Weights of a small GPT-style language model, trained from scratch on English Wikipedia: no biases in attention or MLP.
Each number is 128 + 24 x the weight over its row's rms, rounded and kept within 0 to 255. Layers, rows and columns count from 0. Numbers have three digits each. The size before them is the row's rms in percent of the matrix's.

# layer 9 attention query, 96x96, rms 0.0667, rows 0-76, columns 0-47
121:126154135093119143121139111123144115116082113085116123147068086097120136187124121094115126175154155110127150120151150161153152147075122122114141
078:158136114139118094138116155116127137158174125178132132148133164145168152090146118147154147097082093103134149152101119130098126120161134116148096
088:131155125120091131107107116128121094124099108114129124178115095102108128164143129120104082152125099129121140118140110158194111124071087123149151
108:149097149127152149144122114110099169105124120119139147153150102079151170165161151112120126150114107090154095128118115120105117103119135107114127
109:135148113108145125174104119142058152113123130122147153082136143103135148136171161115143138117129107128112092133149123148126129073164125091106116
059:113119092113093100099118123131140139144117126141081108130148107153122074125113090118127054114112153141116147136125154123112161147115103121099154
093:121110132172115147142094165094126139165138134132173157099119180090127149088120092160108171116127138158109129123122109101124089123153103120129156
094:138125127098094103155137112128126115159152126076078116093085145072133114147142109130098104139144135126153185116141134159121155093128122148105141
089:090078128072112134116137158100167136132154124154112166096111161120145119138089100116127099163163169129109140141136119113128141109110126132162150
103:144132141159128102168128143148084127128154163109097127126157177074137148108103149148093139116110098146113097161126107133130087095112060133110125
098:140124141094122112130156136134128107132124176127138090138145109149120174116167116145082098144164154138137122106116144174142087104171106157109108
099:126164121091127143145154101158101130108127143170142133157119128126162133145122142091138108125115141099127031124103101106138156107094158129143112
100:118091138122169109112130149088117139161081111108124157093139107093139141177112103167094151153139104122145122084097146112137110132139154127098132
095:129140094139115158101125112068128132133140135145127078087110101146090140139117160086131113149128124151111138145108095135182146109127120089129145
095:129120083142128145138097122140140153105129093062142123107128108158123169150136110127107130127106118142112084125148143148068130205124123133118111
095:125140146137135118177128165114152156137128127109135105162162137116101158158127155130101126154150125094147104134105107106138130141127137117140123
087:096148138119188144163130129126119088136141096094126150133147092115105087148114138129116110147181130119073135121152119119136136089109146157149176
096:125116108097115118124180116124133105131109110116104127105106112129097106134118102168123157127145149123129178105101166117092167171103132142122101
104:133121085155128164148115135152101138115111140126152130130169175128144136122162119093169114113089089136111081137150152101171086088125133126140166
100:122165151144114140181145109147144123128129165140170107149154152147129164067161135153135129079117133119132093154117097124108117109128127138123159
096:158134166135149129125133104112135143102149163148107135161079141214137129079108146141155111125150140146142136145098075115131106138111118138156183
174:079148110114088146132162134145147118128135093084081120089113112101072078155100116136107122145138149136109155089106121092109143144123095144139084
098:132151130123143111152132143105123115136160149124079137151097105112093135145093084133100129147122097128121101114138146116152131149105106128174097
096:130129134148157158161124128107146108141156142122130148160170140123138135130125103121151124063141145109089118121111130087133114155137087109110172
094:138107129168085100100100104121131154142150133119097150126141135108150150113177140147108095122138077096141130114132158142123134131116113154165140
090:087117106159142130085161144100166134097129144096102148140119126124133138109094154124140092110137098135134109127123151131156103161154147138131137
088:120106119137128131152096127125162143155131140145095102108172132113154131093140177171105111104143123109149089152128103157148115104132154138123182
104:123096101136145155132150105080100116117149130174158127097121126142146151131137104140136137184134157117132160127133110141149142146096153110117098
092:134105119137147097156097093120129136144141124133158154089155151121105159092140104113177155096137158133091142121139123155108097110160124172179099
104:162120105105137122122149083142139139152129131112186163144125145168141137132113128116118091167079120142084147128092136149084155120149140143126174
101:124194116114125071118108126113130118082174133112094164123117144141120089113147092113146117131117122176092153168131183120131130135127152123083097
093:150163121151138155145121143142130128154167136129162084121147190132168146112137114168113159116102097147133164156130116132086085114099147131138156
112:099137103150124077164124143095133075124128133130092145130151186127156135107101101135178183084097154132139147146125081119123105144112138164152096
087:185109165112156138123111117148113172123095116119149141130123079109122126138161149150101111140168087126115128109120139124142145116093128119081138
098:157155094121152106110138075110135085098120147178134171154141156138106130156101094108147123112078177106141160149172122137095138127139132129145125
100:142121119151149105155135125116114163082128098118087127105168156136151106075117099100150108074124123152159108136112113119137134103122108156131164
086:145136149108130125166148083109128120093150113125125155151134130182110122092131097165126146120088143129087157126140121140074146163106137135144132
088:148136136133172094153109072099109104100116128150153150149135156128143138135155102131117144116088127134121121155167127182126093114129125151135141
111:115157137124116161161132168134119185154138118115120081114108161129124132114138077172072121149151090154122127108103139143116141116162077120114160
094:137169129123148085158140096148141152126143134119133080133136160117137135140140115169105157128129142162184089084101145160110112139069124137118104
091:114158090107120167124097107144106140120106068155156101142125065104156125148131117124140101162160133115155146144129120107152136104129132128111128
089:130152171099141132121109114123112135128128132097117100135139104107159104156164149140124106151152145153119123118104144157153127144085117140136107
101:135097121135085139175147134104139137121149103095111143091147094126097100096167101144139123167129114146118143133134137104113140142122126100160118
098:138121113100116114114109132129130120108046130136119130106116139118114142150154106118110113144137135130108126083103139149138100183115103169141082
096:098144116121102125157154156111087108182144107144106073118140164122149135125163134143098149094133079113138159137138099107113103105097142141118107
087:099106166126123121127119143115131150165141115123103136113143111140122134132155106104149115170106116106122128107150108164191112151100142110106180
092:098103128093142107069124143095172127157179089129070154139104151123105116174107139131076148130135143113153121162170108146151121118133125118127143
089:134106149103087107139132104142112137143097102097113124165133127088132087128159126097159142167155153100118117144105122082101155108078111168089132
087:140121109171092105155085135115130116114119141150142124141099166111072103121116155104145129116120145122151121150059113151152111133093112121123095
101:125114137130150096096124119072131101142134142143106178143134190111125147143109107093156131116103144114131160156098154117108115137132145119113114
082:104145085143101136163153111135123094114173134133109119110116149144171147086100114143153142104087155157120099116133123136101144122131128171165105
104:127129140117127170146123170163118146139149121117132136063142144150109088090140131133124102090147104135142130119148113109145121106127093150149128
104:074143121147082181149139177148143127142150157099102099104119103115105094145128120144131121133176125126086142119113145076134160111141096107142115
109:127109127145139105109140126091120102094140134160096166143128209122144132089113115123183130123080150137119116132135138139166135169129129186149127
094:162133138144110147105123166097100151111144163136136081140103181088123149107108147135124125111118083112140166078150124131153150129128140107158123
089:114135137094083116154137153137097134144156133161101134134132094135120151130104093111091111164120128139122130167116104151148092150155144087111151
097:165078155159127116171118154094144147135139108098151118133114110166149125109128115131128128103173110099149126129124133143135129151112154114158130
099:116177187109136177125121140106089141113135139120128134085158134132144116141126104146107131106166095121137143131106141093122173113178165136128145
089:128085102111129168172094161161139120165155124137161153102141124115176146119133127092173144070157136164125114123123167125116130144141119108157132
096:095167115139125155151138119126130123161141122143131122072148167088154135119149127066129093110149165160143116175085112153123131166162133115127147
088:084153148125161109113110131158101112156171095191144121081108096120156101085108132117150121157152116147108141121123075115143137123075097144174134
082:121171151097138126124145147131138140119134096132141144101130106149174133162134124166105122140095117149092103079133120130091119158123122128138153
095:133107137132113154107160173128091125144159132086160113108119128152108137123120141144128102174067139129125098159141131164133133105159180129067120
092:147145119101131146148072110133123131129170121108134137129115149110153126137120098105111137117094158151135136144147146131094121111102113155131139
073:161151153135161126172122119122092140130108108170115114122131134096122108153102111078113097115105077110153161102095142147154157127129129114119119
078:129165118117131120127138102112128115147154116105158155118135110098127172140119115128133104106134116155144178132106102132075145081099175144106162
074:157103164161173119118139097079132110148105155105155145140142129093104177124114116179136122125144138142145148097142081152142111145098150116119165
094:118119138134139114166124176138120127109117126109128101120128117108117141090157084135115124089119113114126114129121178058154137104110110124141130
078:116112123127131158148160146119126114115109147129136147131089153135180122136163143112156105115124123082085133131140154166094089118124180129143117
114:100130087130061140138133127146169129133144106120122124079131059143096110101101118112133144166131099137091125091141127097107163130118109151124095
125:119112098150123107106127165106103117154122132166161128145050131129171121134126139174155104134117145069094139108138080145138118138097126108111137
118:124139114113153123111125098165108082135127157105110172134079115123119131130119118138168127122123097092088072114157117115113129140122106115114127
107:112164185167096152139147104114139141151168132092147106128113086109116127098142096116120150170108134165100147152076099152170112090137127105148108
116:137137132133081108130129113157123137097129175111076167101145168090099093087111114128143114080173117124145128157137101151101157108144111169137132
115:161115142100147139154131169130153122075127119154158124146135095148140127105171150096116108117131101119167116105128137124132116108123156129147105
105:116118103138087162167133110073107094141106145144101119102137182163135152109135150119098131146137115126103145154141134108122152138106113139144127
112:128177142108155099117138137101155061146143119136148121192125142157088117150143132112135126120116164112147141178114123144123135113124128116127156
# layer 9 attention key, 96x96, rms 0.0678, rows 0-76, columns 0-47
082:098129130128118144111122149136143106154134088142134167121148159110111110093171142168113113126112133097132145104093142126070168120119131124140125
116:130114118115137109107078141120103149114133133122168118124138110125146104153098124121160134100135108141113076158157109092130110097145125154112125
074:119097059148131103130143122125136164114099145111110125131105092146137086187102172154124113117120133136105120088155145100118135168101083173119123
114:172124121136157106109141083111111132119115130174123102115133070153133103100109141057131137141123148110111119163165085142157102102145159099114104
087:208088132146126105155114107129073141102083161182121105121101114150145116123120128133083166185113114135142112143170127159135118121109151127144124
167:089111099107090180127101164151139124152136087126103136110112144105101136146141111146108102156138134119138145088119137113060135145106094125147144
099:111136120120120135099136161115128082146163124113118152129138144097128132125076109124089118127113088139163181119135164133098189117126114129120106
098:161098122130179151141139153097158140125137089144179131168187118143110133120120132135163150111134093139116129154146127142177078121145083144131142
093:158143189140155101146111089077142142136113115089147133134113125087143143148143135147096132126101090131087129147120124150171133137138170161104119
095:092141134128104135153161148161162133150159105113110140093131126100154110090147125126141103154084133151145097144106172157148108130129160146119126
091:174092129121159108087171136121113141100112119084117143101116155183089145175124154150161110107155168161110103116150133133151134112116124122125144
078:113128105133122091132163164119182129168133093098110113167086128139156117127145133160107121138170104154115122084132112157120168131090135136142086
094:112127172156138142115101143124139141185136154140094127132110094102130116107147148076106110159138143073167086099082127117160113097137145108140146
089:073121110107145152122174094094115114112129126098085150157164107106071124116102112129142124094130102128099151146145106123100132081139126132120151
101:095142152118128173119077150138128135176164119152143116130063116098102148140143129108128134151138155121131161113149137145141167159095160159094159
087:096139140102138118131133119164142141122116177084084138127094087136165127161140144112150141141127103139161130100100121112151141102116118110114107
104:101150105129136136117136112136123130136091109118117119089107123101085143130090127125114117136125187107119167122093148126125169157097114112163105
085:086132118124118158170084162135129145137140115153125160114126172102141133132162113121119111156120158112170126089092092122061136080114133138136160
120:123122157122167141166135101092128154140094133145109130110112109153140110101116153111130144098121090154133124144128129154173093115146129107156104
083:133080139140143141097131131098122173132115123135117164150103088147131126152181177124125107137150120133138109127144135148120081142138139119111107
114:165146132156103137114110093141139100135083148106094164118170118132141110134145127171118125135126124088115143112147124138090140125126122127106177
081:112105122111098175110094176168120142150133096130090123118114132112148136129143097135111105134117088143150113117144159156074116156148130137121116
095:146127106192108117149172142144110145105130092117100154135134116128099062155162160124120098114103147103173118142129164099183120144105143108115129
087:103111109102136121090109153127155139112083099110117160126163107137104096125119091080145078124122090118146155124165168161117117167127120131132115
096:138159116116155085144086138137165105105119113135125137126117097147100157154150131123123149151080120154117133181135170103180138131213111107130117
095:125135088157127178107125140099128125145124117140110128135127155108120136141145137141112110108121122099100103120066137139099186152099163106107106
092:108167146110145142112130156152127107132147138096121155089140186104106143170150116181111114139130161112126128132085103167105122132174124123170105
093:108072088122072117133090114133133111140138140104123142144146110184138150128114171145173153144145115135149158128130072143119127115132097121144143
088:130085113142114141119109177177131111130166133094116069141091136137124089118127104115148145086125116092128136121153164144112105133130107140120122
101:130179101073105157166140112127140151134122127112128085122123114128123144142108097145146141139111158130137122124133169150100209142133121170170129
098:105096136097149132110141098126153145104148114094116128123127123111117142155121156101142078104146133162107111157121141131180119148134113153131117
084:134179165136107124117103131149149159125129108124133172145103107158157143133147169120135113105138121104124069149142148152125131112143139131117159
081:134135116143150129110149105103113141129153167136158104121155105126118116106160179130140081139129137150140094138115136146159081099151107091130148
100:106121128144079179161160180151116139141122128136166138096139091134123142158106115103106182175132144092105149095169096142107133122141141138137103
093:144132124119169151113123095131110122126104129156142152145112105139118091113127177112111105099123092084132112158135160160101103099140149132112142
098:147166120113106128127128125137115160138111162109127117062089108129173076141127118113170161129120163141101136159144073135116100099156139140117104
113:106102141081086117145110187139123140165171133117094146093095148160089168161119115170114124161133154134132127105133091116107170149110146129092121
143:181133110173158104108121066082126122085073149151142140160180132118134117126154168095133141081129112091120106171128159133138106108167174088103133
088:123135154073150082124118127111121136156145148116132133117143167103135171152121071137084174137147152127150098147120175128131110142125125133123154
090:110121147151126139124155156123107109185088113119118149113136125097125189129107066112170117142157142140106121094131132142139146098144160144123129
082:095188072143140172090123118106086144113149115122145120136119135116171132121135114138138141147136134131128139119105082124108151142150135129119097
084:137158145109171172122145130132091154167093170083141139113095143103152123101140160143126104097100156136077102132080144164118090150145146086086104
099:141145134133168091134140077113137126103115141161136134116127167131104151102136138079147125162126141141074164145128148123142127123109110150109139
084:140101164132109122111168108152103131172108109100134143105095146103157115124127087136144092088169170159134127142106148147188105140137119144092120
097:128153106139095155131095124141098123130134118127125144105108184112126117090167126132073184115153131146149173140175138153165121138168140142148147
089:123153102121174137150088119102093117130080144160094165130139150140133135166101131157121105103103093084160129157122134108159169148110147160113152
093:095102111155154160128129157118174148146147114125091162088105118093164165128122095129117166170142125107152111122132094124122107151102147114124128
090:149114115116176139105106141091116080092087129177127159152157109116109127077108159108142086074076095101114110132120112132114132139089159149133132
093:129129108151176089086123125085101126137125141171128139153146102104151102119150156101148123081094121153145107177148142177126090124135149156111128
098:123111099127162109104127137130092117102089144178173108116152115149144108117149136143150155102133130126129103146147094142133113082108135116143127
091:161164095082137109126135114113165148104130093164128185137132145146107177122102128157127121125123166126129144156114138146112113160134113118136153
118:092156138129123145156119157096116185125125123108134102086130106130131113096131078147148126152143137140101157121142122110123132111152125132180131
099:107100138111122145125120174165104166110128102108127082096099130150141108115141117120161144104143112174123127123123094108117139128115150138099114
090:093131134098122150170157176130116158139109138130127080127120128158128087139104093161102134105149170135104160093125135123144116108130128121096102
136:159155147179179093108120107100136112112122122146142145176161126130154090161119168130130132130116105109162112154112149139135107109155145134116162
082:124127109124121123150104119119161160154146140091119144062090087099164126125116120101126136121131137097087151140109165089108126135127085093130095
095:101111176108105133119087153112135136114107128104146101091113142119146172127140090106081131135123108125130149108123122075192157158112142096131151
089:135133158131129110101081126104135123129070130106127182167144158087119116099121139160124094133130142122134178124141130119096095131153153118111178
096:153110109118119125123138133090183112130106131126123142158144176148161137122142169141183143115146145132104108151162131153147124095176133165107159
086:105125168121120126161074136153138113168110115141126125152201130110107118125162098080106125115175103137130142119138154143134114116117168150113173
092:135132121104078111093116155112143119119139102142105124131138158164127143129134136118088154107141102160119126119137066149157111170142077105151138
082:146156141172132129105096098130166110125111108133098171128148158127130137097135104105107094156150126098123100161145153113133076112133139118142110
085:128104143110140108136160112142107161140117129159124121119118152174149154138126130175135111076122155108122110160104121148125093094148167132164133
094:125119141147155150114158113104119165148137157134120145174137140108105164110162186122145075132131090099109168142142156112154117090143100140131137
071:148112150161095154126099118141192153148152158122162118092112117155069132138138130163104127133112109105113132116145135103135138132129140122109107
075:109099140126129164119167135130140160122125144144125141137141135138082143151126109150098091160120132100171122150133152127136076170155100154105122
077:109164121151148126160160126142117115119135155089107119146099142124081168129126130105135060118120134091157112143143158110154160098135151138110148
108:108116121116097132109095129147131117135120131102113120097156160145155133162115110112134130095137143143106164147146113149135100137159059143116105
089:099181122111140089136087139176159120142094142128153144148112130134117146107138146151107173146146134109095165111135072114122125127075150100147099
093:086139120074141132083119121108166135162123105149107088147081107119150141130095086106112168145144123105121130121088124121099190122093112136135150
107:099122108107114088086148145117124121178143096128182139099126160088145106089088155139122119160148137186073084150138105132113114100138133110152143
103:157128126165155155078136152092156079129150170137115163122116130139110098106164098132163184147119178139127116157143123118139113096141094114112121
118:093132160125116108136127122125123171143121095134107107091110137127134132113090091100166158157088141193133085118130132139154112111089101134092135
114:157132110106145103161128146139160145098140134116092077131156120140131120119085139143145152164150103115108167163130165098136118148172149133107155
112:110094096098123132120098105110104158133093127130109096109117108159127106127097127103141179104130117109125100131134096197139123135103143114097136
108:085161099130090132148107083139094128103133158110118112118131166114148112123105112127096141153095134157127178164161097093111152100099098125136137
109:118162116088097105138138120153147133088097144131133093106131143155084135153110103096108120100166128087098171131173129147104159134135128145156131
# layer 9 attention value, 96x96, rms 0.0678, rows 0-63, columns 0-47
108:141137074098104129147130113135124128134139122132128119109104145144096100128129119117121193133084088110157168104153168116093118126118125130103130
106:162167097099125159150111175101131118176114141129161094125181115125123133102111148096131153099087146183110131097090090119113123106133142105154144
093:148110116086115118127109147099135124136150118178122163105137106104148070113129088184103111173147190106123132134175143133146112136097111150117111
102:160142167100135109176144144113141143146162108163135138140089112115123139144133112133105110108142182085141143130159134113142139147161076162148160
111:110113142096099109098144142149139100120162122130121178143131098122142103140162120179143150152149088124149154119159162130144138147158118144059106
104:106110134113115127129104111113162096123188136146107111150149138101120117127130125124145137160169116136147136122152148115133157131150144162105148
114:126113150122144125108162156128126133128162118141133137104101144138152125122158111104134162119128129104128129102164125203127140140120114124143145
110:104148134137162098191143135136077111162100127118124101140108164165143104159136142128100092136155116103145115134089127113157115107139101126159141
096:134169162150130129149115124113112089103090138110143104116107092104124119149111129093120136143102185127107158145116143099106127100131157125138150
092:116149142168162147099160102142143112111110095137110140134142106092130123104105086122169127138149119140118153133104163122183131113111103144157141
101:108147152173143154156103128134179102110129107098148141152148096149109124088146122161107123139089130080102126115074153111164164109145132178135150
098:165147122140141143150146152122153148090106119162171158095151135095130124107104146166109131111115171127091120106142178105101175120107158173126121
105:149112160151084113140129133195096138114143094104126119155129101167167133112124121136092123111109107114145108147151087117150144108132118101147130
095:122125179136127142111115139157097143111145149146116157124094166141141130096139138132113140111137135127124073111145148160168109126158127122149160
110:146129125101150114155144132152095143110138121136128150147107162140097086124129131147125159138170164148070126100157128079088116149091089127147145
112:113131154126118135129128133083110157130106160122105145154120138138139154070126105121115132105105163155097076138116114144121116111138119095147140
110:159101117141134150110134158135097142084098102112135126120180134143123122092114110125106168165091165067120132121123143116119110138089136124102125
109:090134141105155094110139159189120085107121117177134137148078146146169144142125134137099110151133121108186135117154156142123136122144125143115101
102:110122122166153136106104111119140162155119091126116131107166137104156153121075127140097153122121158116120135109088154081150140122118180116177142
105:171116141105108139113096115120102174144129083113171140065164138114139141141156140148141131137123150153161164115156135140120093131076134153108104
101:170128110158107147110157138110101147168124144149153116121102132102143121081113079109145127118142162124132153142115133108164149135118148122161180
107:170133112116089122139145109096143172133102136094177145141125129085140118135085098148156123096109098111151109121122124121184145099154144143103091
103:156159112145140104107098116085118147136119122098161128151188118077131122089153143175142121170112112146136141089119121075146138141119161178147135
119:140103094078138127169149134152086141130129076169112155119108136143142109122137163156094163105135132107157108122186125118099132160117091153127147
102:082107099150126119079074112126146110094094146117092138135125116161163174169121091116125093128139098147097139093130121109101118142111158164115182
091:154062150107115121152152159151088126132118123128129081122132106110138135119144102095148091144151120144099122132164135122154122181185109131153154
095:137125126170114106110079127114098133111130145080140148136120137162097157120079118128152138114095127136091119133140109063162189151145115155137119
096:120145142087167119175147128087091146097107140100143129134137099121123114126140172187118162129151113152096113149126131172105132156130146136139110
096:137127104194123118131125118110098104158111092165120135122115167106104151147138154089127160173125141110167118099134136165135130147124114131111146
113:153137121097146121139183125149123104130145112144125086164106153128093147105150108088085173095169115073105124099095115108114104148120119138132143
114:180119167159112074135160115113124104132143118128128129131138160169167134190141151139173125166146122103143138119109099120122170104159128145120126
094:101149128096127166070135113111123145121115090141096133135129121123164153200120124159163079134144138121128138145131096097139152128164105147148107
106:130161117106142078143172136138135099099135115126120128132151147118149116087120081133093148077144107175139121138160104114158149137130110142133136
095:148067108084141083142136164168097140131084125124169180117131151104084137112153104152101123080148137127142130142138148132114147164156105096167131
096:153149099158125080103169117141153114095168121130137128108140132165132154147136115130128158111107153119154147103143080176140100152133130156152131
099:169143148121071118115153165136163122155143103098135094135155104117073117150092166140154150111117127121130142130141119150155088138178107143133096
105:119145170152125075131099152098090148125126091155138108084142145135089128129142166148143119136128155137135166127118170108095137156153119127150147
106:132105135101136162110093136130139129180113131115106128151130160132093096160127106129092113144190145132155118146120142145138124142097163106164153
102:094116187152111151122084109119126139147103084156142170097110165144139100099142086127090141128115113101092165121135160102123129111098144153102144
098:145175124137110130110133161166137147122139086147133107156085084087114120137147089143127164127126129069164119108172155112145130123129108097108108
099:114152121109130136072154138101131162127134132153130170125141123151147089138110116085151115136123080148126123160103190139136126159160129105150155
093:160152128135144170149143133110115154175109132114138141092122103105143122156147124146140141099084134160111141147102105161126171160135125145132154
096:118108140168147123144122131132177149160143117128128046166148113149097181108152139095147105133107123140122141121128162110141104097122091154121107
105:132100116153131151131130150140110089133091135080126107113148137148121092090108137098093139153120108121114134118105086136127095145125165081115147
100:117182101128129131103157134165134135140157169120122054122126128132107123131106087126087126122141107085153111147137142126132167156171140130124098
097:135129111096089086150127099142113148112123109139152131082109160179099130128148141151126109124102119140095117183185140098126179159161103142114118
098:164086106132129130157187072150120145118085139126106146123164115156155152156072095168128123103127145111170169104127147114139142178101157137146101
100:136126100096120102143121182113162107169100120144105117115146136160111153119120109123086104096112132148123112140140101096101135125119132149142150
090:131166113111141073165140146153170189130135141117097106140105097113181122119136114150122129120132096124108162143163127134093124139115121133109104
087:125128123144170099123137128126168082131123148134123109153129124119124185160098075162112133120126103124119137076150155161155133101132131127152173
114:144119100123111101111142104126124104102134135096134147111173104122135166133168145113160144135105163095139090134146104138155188126114148117064120
090:121198129137143143123127144113108146159150118141136191137130117139114135144135135142163158128165168122119111087142166114126126129132157111087098
092:113127100122169130129101163105139099153143136162096117165078124157143120183136145142124117153137096128145133116118099106117131150090150150122124
107:146102156135116142104167150131104114091118105128164146150127136082104169094128136155128084130122128117137106122115149128128163119164149109089165
086:104120160099132162144158101172130134133104173158146145145136092152133129120112123123137134135129079127083143120142074098144111110087150124131159
105:144121113118157182128116154127180068136125133132108106152128111130145125154104110115144169119116117130178140113127127115117127128112146146120162
113:102140165133159136121117151096181103160136145114090178122145148090142152145151139110152155135111124150086101109131099115128115116182116098147118
098:129083106118106115118105090136161136149115180132134153167083103182163132125092110108085137134140138149100148133165103120125157132148136120135133
096:181140177128156140148126117151160113157097156124124127121126104140121135106134078152160108143150144124134125143141113143124147159102102124168135
086:098135112157124140087086149091106083133131154080149114162167091125105114152151129146107123102107134107109111117126110160162156105147096146123102
089:141153125090140143164115108133195161123159124127102123106141124165144092126111074123102180122147081160139169141069139128108130126146116130147130
087:138139112088135119141137110127144112128090128081132142175094108121137115102104095140132107099173141118181133115139124153125160146116127118161152
095:093147134098138124200122123141096142144140143145113155103165142147122105110127146123090090123129163129140083162157155121158130183124121118165131
096:086092136165107085164155120132114152122126101124162119102135127137142167117124070098142138124122107152179123121109106091128130115118172105162153
# layer 9 attention output (transposed), 96x96, rms 0.0839, rows 0-63, columns 0-47
100:097113140144123139128098129082150138131135182114112119113146089099147138149130125109145139128146108098172122157134136121158135135125124106129139
109:098106135152149129122125073102083128154103140100119118154144079115166153144147100129145119138084096125144135086114148130093146131131138149131123
106:118136160131146141159119159122150134188151160143177147118137177137132091123121121103095137149147098146124103157118138116138102133150094097155145
097:140164113138130167143118070074148141139150149123083129129129104124112116149151117091135131116127106092157140187147149127148161146154107138167133
118:151109174114170138135133144116138141136149149158115159113124123120099085150137111118127132135164168108156118154147116168144118090121133130108130
102:144114113097121082126144118162166117087158112161125116137151136119145173112102145128143155143132147101120124119156096141163151126132177103117158
098:094157127158156142125117154140108113149191158159150168103148134114115143124132109149129137117142120143132115166175117156124135124131126080171135
119:142132113101133085100139113161128113150126116148078103133147174147137169132123134110098119141139153135150169117120158164141137113140137156104104
094:109160089115116131153156124136156089126146121106114132103187149100124116129141117152156141122070130159143146084107091093093122134150123160127094
091:132126110095127134129123131123147093080105110172122119133149139123111164142113135139146147109113173147134194098123117130083150125097182131127111
101:117130113101122157131164140130161122095109127110164155150142099128086130152126099124107135129114127142150071122145097141094137137145127077133111
103:101155139154081163135123106100074112152121104126146120106149135069113107136159139145091131112089113095094113117156153103108101120136101122120133
099:127133113108114134141137118176118149161111098102119123123119108152116146153087121100172150163109141090121197121122112108151168135131130147077138
102:089128125152128116136167130112116158098124129107125110150165153155080153132107101071125146145112112125129129068109125118138142133138105149129090
098:135107137163158104075110119090106104153164175149128131153123104126118121118138166135070132108163095123108147129133126098138088142095112106142129
120:075110131130138137118150130073088173138115111108143114116182112130137141154112147165140150146079111150139154109099156100135180126142109159132099
101:140094136153162164133117144158078132137143115121115150121156106081142159172159120127122156172171087108121149106164104125129116129106119126122124
115:116101109097121160093144136137140104094147105146120140084092162153115112139130148117110123142174131181116138127153136185114132129102139097124076
111:137126086142097132049139138173107103146130125165138138151157139127173152161098100116145159136130123123113158148143124137100114132127156124148145
095:125112107176130181119125125123159091166172148135169154130113141137129135150151131143135120102124145162122130101147127140118111147116095122157093
096:156136124096143156129114084116139106127131160150152141109127143105116132103162138131130146127134126135105097090111092116073098104167144156131122
101:129093142118111100126132137167115133156157169108164138140136110082117122133165094121158144089096136119085100161155155145107141160143108133135132
103:111162110163119139171122116157131143104112141098105139091156158047161134122170162169157150111138099139128150116098147136106122135144065136176169
127:163129133133125108117137148098113128200099135151126141118081112132115113126110154137120103125155153121122132152174123140160126125103121111143136
087:074090088126118153101148090148124108077087122152145114142088142128159096168135139121125114192124146125112106123102118139094108102130142147190153
091:112141126135119109160118132122102175143102135126090079114140126111118104141146124145091112102085116120105114162098171078130081111136141114123116
100:125121100128117126144142117187149153093138101119128101140143127115121120101150073100151157109106137151121105093059160100125157108147130157111156
094:128107164141154105122099105101125139204153136109125135140116140128129107123117139126138139135112080104119133169189140130132126192116112129155130
103:095120099100126166127162118118122121179153090143113134136126120097108130148134126192116118149165131115168138107121103126068150103120121130145152
117:143079104100079120124132113107153145118122160129108093164061084138097131126140145119090127090179118111187154106158157141160119119094147127126134
113:131132111105090138146095150135160121118134127134150117125096171165114183145130152110154130104121143104135161130134096138126136132149195148062129
081:130169127163118155140102132147077085152153145147118132172153117138129128067136100104123089131150089152116136136123139114152094125141144144125141
105:115082098126129133124095112141139122129105158121139128096099102126135138136132143157135139129112130125143155083135160096157105145147160125102113
088:126169166118134156105132124210122132106110108127132116140155149128193152146167136126155145093142131122147160097109125107085120151128166149120159
095:111104142124096137127128103106134129086107122096095129102093099092117105108157127156137160166123101125146113134125131115166166066130107127123131
103:130135137099136094106146157079144114125146090144149152099067143151120122103144136149150132137149155143099128113141108131124139130143100081102122
109:150130153140171114138137158128152124182139154126137093119122136141136115119106121174117146101141162114140087134159081155109135161104129116169147
117:121126103148099108155129096155112162141089107101135047120165118096141124123125111109127106126112110104143158135090116140074145101179098147120149
103:178120116094128106125139140126172156133173144149102128148139097159119164127108171125099132125109109149136111137138146150155111138116137118119101
100:142112103120127091132182113143126136078110126119134141103096158172129127065136091110152165133087149164128143123113161121140138130103103163126084
087:144163146170130084128140140179131105182153160101104140129108162086137174160141154106116104140125157123100119130143146142136126118150140158133122
085:104091088083127135121103100109139115119147146146121094124124164169109148157107129071124164147145153116142209127120147137105143121101130093113129
102:111152128127069121133114130122088127185120134109095137058156128107147114115129112100090129122134116151146097113176112124157131123083111139120099
093:169149107147144119176155119135150122133113137131135082145109129170096144113108095116068107138122168169133119147107134146160143120173123155118109
105:137072116149142091147111118078115128127148107134111159126094099134117131121153127118097141164092145120143171144143141113146127165125103131154121
101:088153168133168095089085151119135082098121130117117175144110175109144137155145128171109187114116128125140133108130094160136125142145129135131110
098:094157140146132142149089145095107096111113089101149080143154134146115144090111136120140123140137113156101159138159118093121153148155158139125117
104:132114147135138159160082126154110169187117157108121112138146110143127152134140134094143135151129113102127140134151127130146130113095146127138147
096:166127132125142134148089124108126105172104115095149135138140120126085144147117147116128142111099176114107158119149112107112158126169102137184154
083:131127114132049151160127108119097121142114139141099123151110137190160172066147148101138115128111062115127158127094110117111164126105104145135125
111:139132108129133144113148156119125152074126153159113109100138142137172113129111153109103083115168114141192146134102165156126104105160088147151161
096:077169122143136096101123173161137105164143171132141130137139178123138118132106115143144115115107160144092112139117150159101113120117089147168106
095:160131106110092157131149108182106156136138118118151110136166141153120140148111122161134120157064135147118171110115130118124107098145134141150132
110:146134127119141073118126142168165150100142135134121128151101138126137092107099136078149133079130157147107114150127146153124134149127134145123124
089:134082138125118187113144125116107121119137159130162115136152146136125140123142129162146110100141091100152110127103101098136105085137174116103125
096:095127146118107176175118068110109167120145127102163157131118101158097118118154121119099124165141147094122155132123106124110121136159121105072133
114:111086073133125164117165116087101114120108135165129174121127143116109075137129155151117147129107145146123124140147116108080133104124097102154075
104:137123130161144144134088108144105102100107138116153086102097118081125133142161123122122137138121091098141123110111148145154095096118207107122174
091:191127113111156139150155115130107121108104122126110105117145117147142110153092135112185146125174121133134157118145100181144119161112100121146098
085:102130141130137134116135169122085158181113110141092094130113134116154143142119165140135107116140115122115164131173138110133116182132121096179143
099:135078124136165103133117150163080119135115113121176136122119128124153164153137139145090163089126119138122135122163095127109132100135154103099122
092:126134151108114134155077126163139146120146094175171083143139145166144105101125104152124152083117130113148148123123120093145120154144128149134125
091:163097123121146126113135156124107109154129092100143118133120177108161138155079153143118095130146125123128097156118124112086136173155156139135139
103:137101169111152121143093106112161139100080128097137096122150111164144080134116119133063137109123121136170134108101104116127111152142133100089120